python train.py --n_layer=8 --d_mlp=384 --norm="rmsnorm" --norm_place="pre" --positions="rope" --bias="qkv" --tie_embeddings=true --parallel_block=false --init_std_o=0.0 --beta1=0.93 --lr_head=0.011
Each number is 500 + 40 x the weight over its row's rms, rounded and kept within 0 to 999. Layers, rows and columns count from 0. Numbers have three digits each. The size before them is the row's rms in percent of the matrix's.

# up: layer 5 MLP up, 384x96, rms 0.205, rows 376-383, columns 0-95
# down: layer 5 MLP down (transposed), 384x96, rms 0.0937, rows 376-383, columns 0-95
# gate: layer 5 MLP gate, 384x96, rms 0.198, rows 377-383, columns 0-95
up376 102:478489492536502502478485514523407487482499504517476528524537536515496527518437376512519439443436512476488514446576484604542496549513489441515481512489487455481490548480532501512541512561437459533453531489537471475548473424504487487499564514449528544489505457479548474411523493525432495606
down376 090:534541491458456520537494453476512601533588501489474518495427497491471502554582472491424478571518469510589555486449523432493552480540494501556466474572450540486507520495469439475549489468531539513479459573459556561465517441465500542502531533439512456522507571522454512516503462512481501493
gate377 103:486499542548496490457549491480563481427437560520487458536582556582444443442427508518494452522483499442497518511523511427505485501439467532481508504487512494473487564465521521468484510544482479500487513456499501507430487605527499524453485464390458562480505506470568401485520492500483461471
up377 102:525512533465517494521477473510463501590505527467543485463541514512458506495518517516490453549539445523517477516583506489421512516463469476497447445598524489433521455548479454520541603545427511508497574544511431498582567483474492444521527568475516537581496559462484536521486507500529502449
down377 101:485545517557478469469499492433516464438468535524578485574511507490539525564483470466491496482513434495473486502466546544500467440481511600544554522477496473534483494545503483523508480522568466490485426460480515529522430404561467505428507510473618520469434529520468545443548507519501440501
gate378 097:494558534563582526483456453532504477518457492553510507484488540435504480418492541489528530514487547534453510531468568563509477547499506516509482517513511429455418587465520493472480463551497514504516486503495460554397566471470458532381479514464476450504485555491537459527515476493493467589
up378 101:521444487529569506550501509473477505578487460505538484479436505479543499467463469530574470454463461459569513487538477497508596557532576523471464511529455538555522457467506569492562538485559464498462465480432537515442470505586507486478485496458519538457486576486442538504543472471464477411
down378 096:516550498513535537497482521542412461512580587511492557436545496525531526493498535419511515490464471477528491538458490516561489517549552526574544455457538565532514468460457453429491468535547457555510486552535480585484533542507542469540534459470476473529470423515524489495568484461464456556
gate379 101:472437462538577568471419520429534512484507527528478518523485499481516458512414588490507480446522494499483457527514471516460448447603484525544477514527479549496426542505561500496451513561564547458468476533468471528567531504543521478527433455459424472477533471443482529465494512545502509549
up379 089:469504569541510459489462547556490511549510475426490484483542510515476469519421575444563501481548472529487423547475477497503491516591514529461485530450497575475511532451589499588471556523531466418479480477459459461519514506470520540492477483490542540521512501497594516459465477496422473441
down379 093:507482508503446490537457462445492476493566532581488550471474532460449501466551545502429552520478588505524510500434531466506467485629505458529433537471479474544520482514477493497526571459518484558489491529477544508453565506506478506569431498529472497416530550459568474440522490511463544532
gate380 103:534454491511455523520504444493469506462421494515483523511465488454504534452568563570487482527477424507440549522488558468504471509464455458549483530473470583459539511556541460566539487528522418494481431485513527485500529510433486574566471566464511462478588500491488422528491483427526535483
up380 102:482464559530511550548488463515451556466554521487508536466485465465420512508554448486491554548417490553438511490484468555455508502501521491471493441447523525456504483535454604520431421461517597474498467488516466508489479424496593482485574483517440483499472463480543439488476504470512532503
down380 099:500519422480645435442517536418483469458495465519506460533495433518440538542467508452519457527560521506532432567532519557544476543505490522508496526565456511530520535500464518473528503408503440523480506493505496552474514572539471482511524453491504532418518524464458537513458512526495447542
gate381 095:522510468526484511468455489581473467479431426496558452549513542518507521465537571484495537434536560542474504527453417501439521499502514528512531512490527622499463521517418415523486460520473480475516527538513521483420474431464508511447536522482530458538431539486513450503521514522434527558
up381 094:557481500513490481476491518435429579493498488481541424467501486469509530540402508501408504531478452467518541514482506497514462477531508502545479545536532531591553481558475518520489521411516495576513545529523451482581492509555508535495484480507565489490504565496471501439523490551536531625
down381 098:525555503485513513519524459492500440464468490483525470544502569535562506489499499484514460363497581534498485535522436445494493517505568541528507579512518539396452543463504524461543522518544472488509499517444492501472449562456441556499509465430477526463513499441600529519543484477518506440
gate382 095:489493510481498476569501509570483407507539458492502512521549489509530495474518435484459533486449523561543483474435455434504448539512496549504554441451530509499502517478553525576512451512420500482529524543512547538585451531531441456470562487530485463549421398549537471532456524458480478509
up382 097:516498514517410515535476453450504529529463459509538435461410538569520547453461573488505542532494506471485502520513487515496510592497504444495525495498474464455484434555455451513516503574523495466527551465505486545441465505483589504502480553537561548488449550575505545488484509528491539386
down382 098:571501495483561508511470470622502366468440501493536426555494540477470502489484450494473431508464501489509541414518519563513516545499498506520459489476464489511516533526439554479483512467454490492490497596476516539582511559495464512507445486523453477453532517460492566442442501455480491501
gate383 099:480494484527493505567488551491512509542506485529540476505544509485560482509535479467516499538517464478496492477556508450497464490455431480512536466495502436504482535560586567511482542534535518580519548530530549471505515475522577509436458497521446523402435478482442456447456636511414534482
up383 108:522500487543475495500560436571479388553459420512558492513482525494509411478539487502544483547529512497540511545592467428550526499475488489488535566513506483517444502478512521502450442577535483494487515487533519479547435508460491502557531540536521598413483501508527442523542543504471511459
down383 102:459497467532569493590437478516507443523539466485514490546426464533488531502479430527470416512551526532472558505472493413485495504538439449462475468561485471479518489581456465542460496509497477450490540496477545533471521505507494570486427517489440469572506448544480507489499562458541398509